Weights of a small GPT-style language model, trained from scratch on English Wikipedia: value embeddings.
Each number is 128 + 24 x the weight over its row's rms, rounded and kept within 0 to 255. Layers, rows and columns count from 0. Numbers have three digits each. The size before them is the row's rms in percent of the matrix's.

# layer 5 attention value, 64x64, rms 0.158, rows 36-63, columns 32-63
089:164167124134134178117132162119138109074120146109129105159145095116138166150133089129127149121102
097:133159158141136130133141143147146130070093128104134090102158149118125126125158132117136129131123
103:148103136139126147121137132112114118091088136072129130087149171146106062125118161125139112122175
100:125142145157101132113132096134109138125122140164102155098132161072128128103092125129110100113096
083:133142126155154075146136165174172087103105159113106070115136141151141124142116116133085111129152
099:116101110107164137130126119065090145158126121161109162140082117161116108136093145127158128102134
101:150106118107141206139118115089109151104125127110121171144105124161141124133139104128178135137138
105:134137115128116127108121129097117141094131085100182154124163139191107157114125156151118193097138
105:140111142140114143133112102134123140142101143113171131168195154156124111156136117133083172107185
131:141131136144077135159125140186123105144114131181139157090154197126136134114114127121085137123125
100:127117136115153170137135106109156140126185149111121162186101074115136127141141099117120091156109
103:130139125119096086149132169186137123116093120155153106156144122166139193150120106141139152111142
100:148119143140141181128116099071102167129154143128132168121131112168113119151087131131142165114156
105:110117120132133083114149099113141144176151119119146106163176141150121132154146099132119157137143
093:123111144149138120105128081102105134114101115195104084073155134168110129131131154110145120138115
085:126122122145126162127119127074109124135139130151112116124091104168100155155104118109109140095111
092:092142108110125058134114102112153124133138123112131102143097116210095104092135122140137115121147
101:101130117137158114094113093130149137113131115135167091160133127110121149137116106112102119100119
116:143111160144114121124142149166127102182130146105088132120167163090161080127154106113163082168136
094:112149126117163068102135110155150143159128145121153089170142133115126146158125092126122131117176
089:136152148139148099125121104142161131131092132129134121108162145104166128145144080149176135145134
111:103110104119154049108120118117126135120086126073135123102126136179084115131082159135130115116143
108:085128111124133129094110086124135170165177102141146124174142137098130157115139112136113111115114
101:112115090117170136101115127090102131115119116075131119112084127125130065127102165127145159125165
112:141141135101141154149115105185145120117106103159155125141111177136134152110134124129136117125137
072:118111118126164113154133075165121145132119125109113118147102113168110081135119131150162115111174
077:126140132129174147133121101116114166057118094076139155129143157154117135119113147130118138103144
116:120139146136129088097143129151134131180162108127144126118185146111136137135127109151103135119126
# layer 5 attention output (transposed), 64x64, rms 0.139, rows 36-63, columns 32-63
055:136098149152155119117118140128117111122119118137108099102144113125148124157112180136108054142130
093:106122107133171142092142114128097112131101109142127117143102141122155098074155139101149101186134
082:127135111097166151134141123113120188135110161142121137154098168109126138102148088173111121115127
061:165121109132123168154117134104133146131108116140118116140060138113187114104191120104136142107073
076:133135163092158119140144099129106095122127135174108123099120133127124104130124121131135125165094
078:126144135134132127133128135143176175114135160102163122112126116111115136148103102149121164115155
077:119161133161160106114109132148152137130122141122156114130134117118147174111121174137102126093147
077:059136127128108115110120103145126167128136131149129148152131113121147151134164142105155124112129
064:131129116110106139075142128125108136094126131132117111121090104136150146090148111108154137158126
073:077123132124130168132123115112122115120150117102125146131133096135108093093121126119114127153112
062:150144098183102117147093149129140053125103102165123120118135121131127162134114167132136121093146
087:119102144139139116109155094109126100129124105136103098105165084176125130140088121139112146155160
080:108159096154150145102125160168160164091123160107144134133120164113136171160127129099119149076125
068:135178127126103103096140132111146127119125153146114098144142109130125135178112070089148174105153
066:098183129122141132122132147098139140145141154117141136158098157099177100121163125122172148118132
050:133143111121153118121142103120166161126134155160148083124125187119136194131123098140119156100148
070:148090114107127134149137137151083107122134120125118137173163142162112152127069093126093136184080
073:153137135148110125136149136104154147142133102194135118086122146121157126138178096104155120119127
077:111142126148125150138086115085111082105114120097102075112146134109114085122104114102083139111144
065:135123119141089148133159117099121120081126092180127146117116141179119125130153094154132123176123
059:136146128098185114093189142145104114140155121143104091110124133131151128134120121105098148132144
064:105077139114113157107140158131120145161149125144097112159113142123097160155113084178137168150106
065:108136130155083135142093149104148132133123086119156154091122133123129150127143094107152135113118
067:136137133090125122137117152158112166131155146138130138150116156129134122155166108145083159116149
067:125123122143170125122101083112108113144153123142151151096113080140140131107115149128123095168148
067:106135100063173153098118124135116117137161149132157105126145132134134110105091119149111133170140
070:114146159119137124099124119113124143134141103144161133142155092127176113112146133103140119166139
072:112118130114075130093150129116138130114118120108112094134106112119092096142123097117127154121122
# layer 5 MLP gate, 192x64, rms 0.131, rows 0-45, columns 32-63
092:076148096151096156128098172135153147121096112113100122151145162126112148099107160117173158089090
104:119122115110127128124095131139122143147114096154126153100157104085101109132090140149100166131143
095:165148166123113150135116135123088150157138110153108138166125103110144182150123092085084116143100
103:119124134079151040136106122135112153118096144107171131170115129123125098104107133125150150150151
090:120155131102095103114095140135113092149152135114108111137141179125114145116154137158133141082146
096:139135175098177143112107145148108096132142110122133174165119148124130102120086102163139089173131
091:123166122120101154142128122138094144087154111116095178147120132091128159116101106125100124096102
089:134124192125122096169126139133123140187129102152158207131132119139092138134110074127126138139118
108:142161127083086126113116119181164166163140128123143130165147126120108106145175107150128167138103
094:142123127175128132114140108102123157136144157111123128107115092137094103147163121113143115119140
110:149149141101121157086139142118053152134126133128129153178149109155109105113134147148136107117132
114:144155134170162125134099117139142138108096095123184135093137153143106127126121139171121110126157
107:100133205111108112118117169120137147081138121108155115113156149100121104115117136157124161154114
107:099124116165149157101094108127117135142149078143138125104129127178107128123144126157108143111105
092:147125121160150136153115111158164125146125141139142115123138113089122181201147127148088151081115
101:110196162079128154113096134150139128120129143126121155146099150138151101112131103118166112140125
097:097100124119090118142141108079139165143140126104165145119107135123110127161120144162129129088165
097:107175139159105102121080106135133109126137097144170151130142124144106127140139157145123148089155
093:146109111101161137148108161151148147122129139120146146113148133138158172163132124099093161063137
093:118130113127114096140138071161134120163135148081140140155151086149142112125122111125100124090083
109:126140154122149148137104138108106136142103126170147106121137137188133145145095133106116142139099
086:122181160136104127108086139096097141093173109159111153111151138159134131158145124152122129091106
094:125108160145126087112150108137100153078112112140174130134161092104070139149133141145108151088144
091:144140129120113163109117126175174129102107147090115112116114173176099151160118133115170146127130
101:113128154129111092084107130070106094088139140087132130136175143088139115131120106175109113146094
096:134123105125101151127135124103129168142102134170107140117143167079132127140141127196116154101137
108:126115145123147106080073075143064131138093095146144168108107112094158115098162114114147093104126
098:115079183135134126110100158099138112117167099190107138111104129122105157149158140117120144118122
104:110136099155131099122116166116154139153124123133155134187107086130139120148147140158119126067147
107:091162154158123058106096139147140134125119092161148142105176149140109083172136095152102105142111
089:109124131136085137121085154147088103095121120162137097131077135147095126105087151131099127136127
089:103110141096143140150126102101097164129112107175127140084144119168136133152136124143149108127124
132:108142152128143123082099104131113098087142137116133129149098122117120125146134127123165152095081
102:094174106133157108114131082146137122107106145161129102141088112167129135133165133192147146145135
100:126126122147088140085118098147132095124140123091109131103099126114149128109118105128125139115118
106:119097131113128099083120144149150123144146083113114116091119129139108097177103106183144123127156
122:128099157095108167087130122105090128103158123082131112111090140130121112141132123128174172117131
098:112112115138119099131116147127127153110093154121121124089110150205108149197142109141132106111120
090:148148101161130119155100161135114102069128127134123114098135098143122132110141170168148134128134
095:113146115124157103146123104131091092160122165169099093105172144119082102132124125126126172149155
090:137132132111158112113117086093163130154104089115141129139097122068160109159115117167148147106107
101:103128156157116136142133110135151141111115097109169159153101134137114155188111124179127129124166
098:154153126129128144102136165142121109128153117104124142111147145160082177122126143167097117071144
102:119096123119098096135125101147088103102159108137154137184142113119081135145145118147112142172093
131:108146110126139116095106133116123108108129065089139120105172105108108113131169130139105116146133
101:138135147143113117085100124134085186139083086159123108151131138133095082122106109151081096126103
# layer 5 MLP up, 192x64, rms 0.126, rows 0-44, columns 32-63
097:115126161112162125164119102147124096136093176121155132108120136115138088131120148121123135144171
094:125109102119109136108125135160147083081111125183139166111114124159116162106089149104087149156124
097:125172102148120144142114099112134160114111156129123139169116087076108134082148140117133067138120
107:128137077100137137135136108146128129078104117144159131088086130092119091142135143125179124158125
106:121169129134108171101131119144128122153131100107141140116120155099129115106091093143082122138157
111:141145134101143102147126185148137127118142112162173110154134133166151139130103113150177064126172
098:158143140159134127127117134134179133141133159119109093182117123114088155130152140152146148151118
079:122168108151115080121132125138132115096121113132112100145118183128167128125174186177112178117147
104:157140119135142088147144090101127124092116107087112130085160152151140146123154113087207134087105
099:114123087120138171164130099102113161134113143138127136076125145130123142101159142132155185113154
097:144129080126127133129139144120093187092112166089140130156099101153108100122152150139122122183120
109:119138113124143135114156154101166151151128143113168135096089146131145085117160108123133129174122
107:129116138161132128101149122087154172104113123129067135085155151116120114106125139099172098110119
095:122153124151143124121127133088106153135135131090130125134131139133093163166145110148135192140143
102:146105093165088128127091185138106150119152156114171123122132104133131128110124114088144131188130
117:128100105151138162111168121120147101153115111146118141144127113137127187112156140145109199097140
100:149138122137108159176158117128131146129087117119114108137121161171158121145082137107114147139107
123:122169151151142118117107134139137142171142066143105101165118132125150199113162103108103155073110
097:133139145128134121174096157162149137109141143115140136066124160114118111162138154131128210071139
105:151130161126128111115128123131118101090140108189087155126112119132130100098149167119146179164129
101:143105120134126120110095106181128112098140148096149134092118167100136145149093160131157172125144
116:128150095106112144119103139133134218090170143110091146092149137154152130174110151094137116145134
097:146126134120137115081133123174145137135149130117089154113135118192144130141142129164112150161120
097:136159106130147139112115143170130160106122158102100122099112101167147100156152111173133126101116
094:133138123103111122128081100103173094134084162101076127125151138105172115091172093148154130149121
108:136140104123145118158084088123103147095116147106109136136144138136099088166089152116138160100143
111:146141147083116139142133152074121164106140118103202112157130138142124125166128119108131148132159
095:126150141135155130120144122125140112069131095186101107126110139163129155099153120115123155092114
103:104143074138114118136108198100171141152129128121114122158056101156145162129139132135105125121132
102:113084103135092123155100155100134095145144130161114074114099094125073108104122122151127167129155
107:106136136142132144108148118134115153104170115117187088114114163126110169165145126193137128169133
084:143125128159158156155155135143112115145087139133118165103096133128128135121084148155121125102160
126:164113118143102148113115134115111128127138132044169130106129143096103143128116102143157117081101
105:117126090123089135086135096107119094136088179179150107158134136124126087136173141174132107152131
108:134118144097115136127115094109172148101133159135138119161210137159134095094133126144146149126102
126:130156113110100132147095174143121126133119079077117109144119139152137113156084100133105137120143
129:140150112162104140090136111105101174133176105086100091085162146118089102130127131121093139124133
090:104153109146145127091134143156124092109148111131190129140127138144128084146141137132117131133151
092:129163142149132129130117164135108083104177115129110143123141079102094140146105098128094098159122
106:123125146144161143133114105138094126133121125156153120107063128098141088130106136140150116148121
089:140187117122142097150106114165140143099152120058083156121125136142121103105134147116109121117112
106:099107143126166118127131114089105134108158141117135150121120116108159063154124140130113111149074
087:158171131101111143149116156159181108080146153115146098134137166106138160088095133158112138115115
104:124111078092141114129121106157112096138149114117118105146129145141147119168162144144125100116113
106:129145145122182112117139134141149073134132103135123131100142118152136101105152164116149128132111
# layer 5 MLP down (transposed), 192x64, rms 0.121, rows 0-44, columns 32-63
107:165133121121143106086113128159072137175150107164120119130124049155129137134129132128112109161127
103:150132112131153108130172141161126115146146151130158137128129107115182144124120117105116119153151
089:136125115138129119135113173128172090106104140140136133090143187130123102106160145142157098114113
099:164121105138145126134181100137077098139093143099103114116128095152110120091155124114117085149145
104:140134157076162080144107132081122150110114120160175101146131127156113162142127138100135156107117
102:160141086123143140163131130120138139154139117106100170113086098142132104115130121134123125150122
097:186138154117122119118111132134119111112127160137180104141082093157101127121170156119106112093157
101:144152099131106137087096136141122150093144122152103126136127118115110111136136138178114100099114
100:109122140122071159113134147096109163082119150135158134163137137160134132121129127159130157119121
092:139125129120130122123081127098124104103100118157146153138133087130070116152114096137132149152146
099:138126127097097110120144137111149126098087147142108096125105163106139148138157087113183096091177
106:164125143088114107077143133133098117109078137143136098162116116094133145150141116118136148127137
109:152157133141105135112119143135108111149168147117142083177082117122114115138130099139101117111146
092:144100148136134160161095112116116083140114139134114085104113185107160138102154126145091080126126
100:149115094164098135136070148143122152135165158171152147092129072120095140125147149108122147119121
116:117139143110135123167107103118152171109120137160177157122150148127139152150157128161109149075108
103:132105140097117129128119133107112132109147131142128119111159065146113114145122124066121147113185
123:117157133149092121127097161133139137093113114148141149115150127107139147133152140126142121096122
093:149160138159124084182129109126115108112135127134168099127141194122097124124100136116097116119149
104:116111115139147118117097159089140122087131108128103153088119160161141105129148145135155141144170
103:125118155119115080133111084142137116107118108108154153097132133132089134136084129135117120107157
108:162106125126146142166185111141141083127094132114142062156113150114089136097112105113134122124122
097:153113115099133130139114114126138115144139131152147127129097099139153117118129131176091165156114
094:074089157115113150188182136097141127098126110156128124134117141081108136082134137107124136131107
091:151143128188124165188110133127154122152165139136110136158107133163115176117143145094151115111139
107:133152151126125154154136081111139131164149134172126108144111132151123141115130093167126086153126
111:132156112137169141138139140121090138147154096093093093113120132135103086181109157139161142131125
099:106083135106133147121132135099144124117171098179080094121095115122149175115157101129118127122110
104:140137144186153109117137092140076116137091122120130093150134150122158125150119127087116107118180
100:067158104143107119138092122119107134137149149136109110110153193111151088134127127099090126097102
110:137129073122089156100108091126176103110126134103132144132149167131152154161167131150128093128100
097:137110169123123134148143136132111162110155128140079146107133101163123142133137125141126125120132
122:141135118095143164090110128127138116055132138131121146147153088102118166149144137121095114125115
103:081137131163161129154164119139116151138169124131129140111111088138141134146141128108144152149157
102:121131149105158108179147137109109139113128124126135093174143095158081141141109170135121171088123
124:087090133144154145167116148151103112142153084149120105123121140151132153115106126069147106133138
123:130099180089137155153149099122094130107148145153113126164101141149106154157131120086180160127136
091:174169143129140132085097107117109125097095121141122090127116156151162140101175098107140115135150
093:119181130126122144159114135120100118101143161115076123136169205099149094115174141095134087111126
100:113085140112081167123145124112163146116139121115158165160088118128187122157128136145138146104159
094:113147114147133137134122099135113142129120109143150133167097129125100143085104119175111090134119
107:146122140105132122159139122093123122154154160144208118138091144109170100101157147124133110143117
091:122073144123126121169126100151130137127070111120119128168122152165165154136118107145154095132158
103:082135111100154125152135095153129133139143131132138128137116128132167121135135136140119150162132
114:132100103112111109121148141150140133103148181149159118137112108133158118087166131099086140122164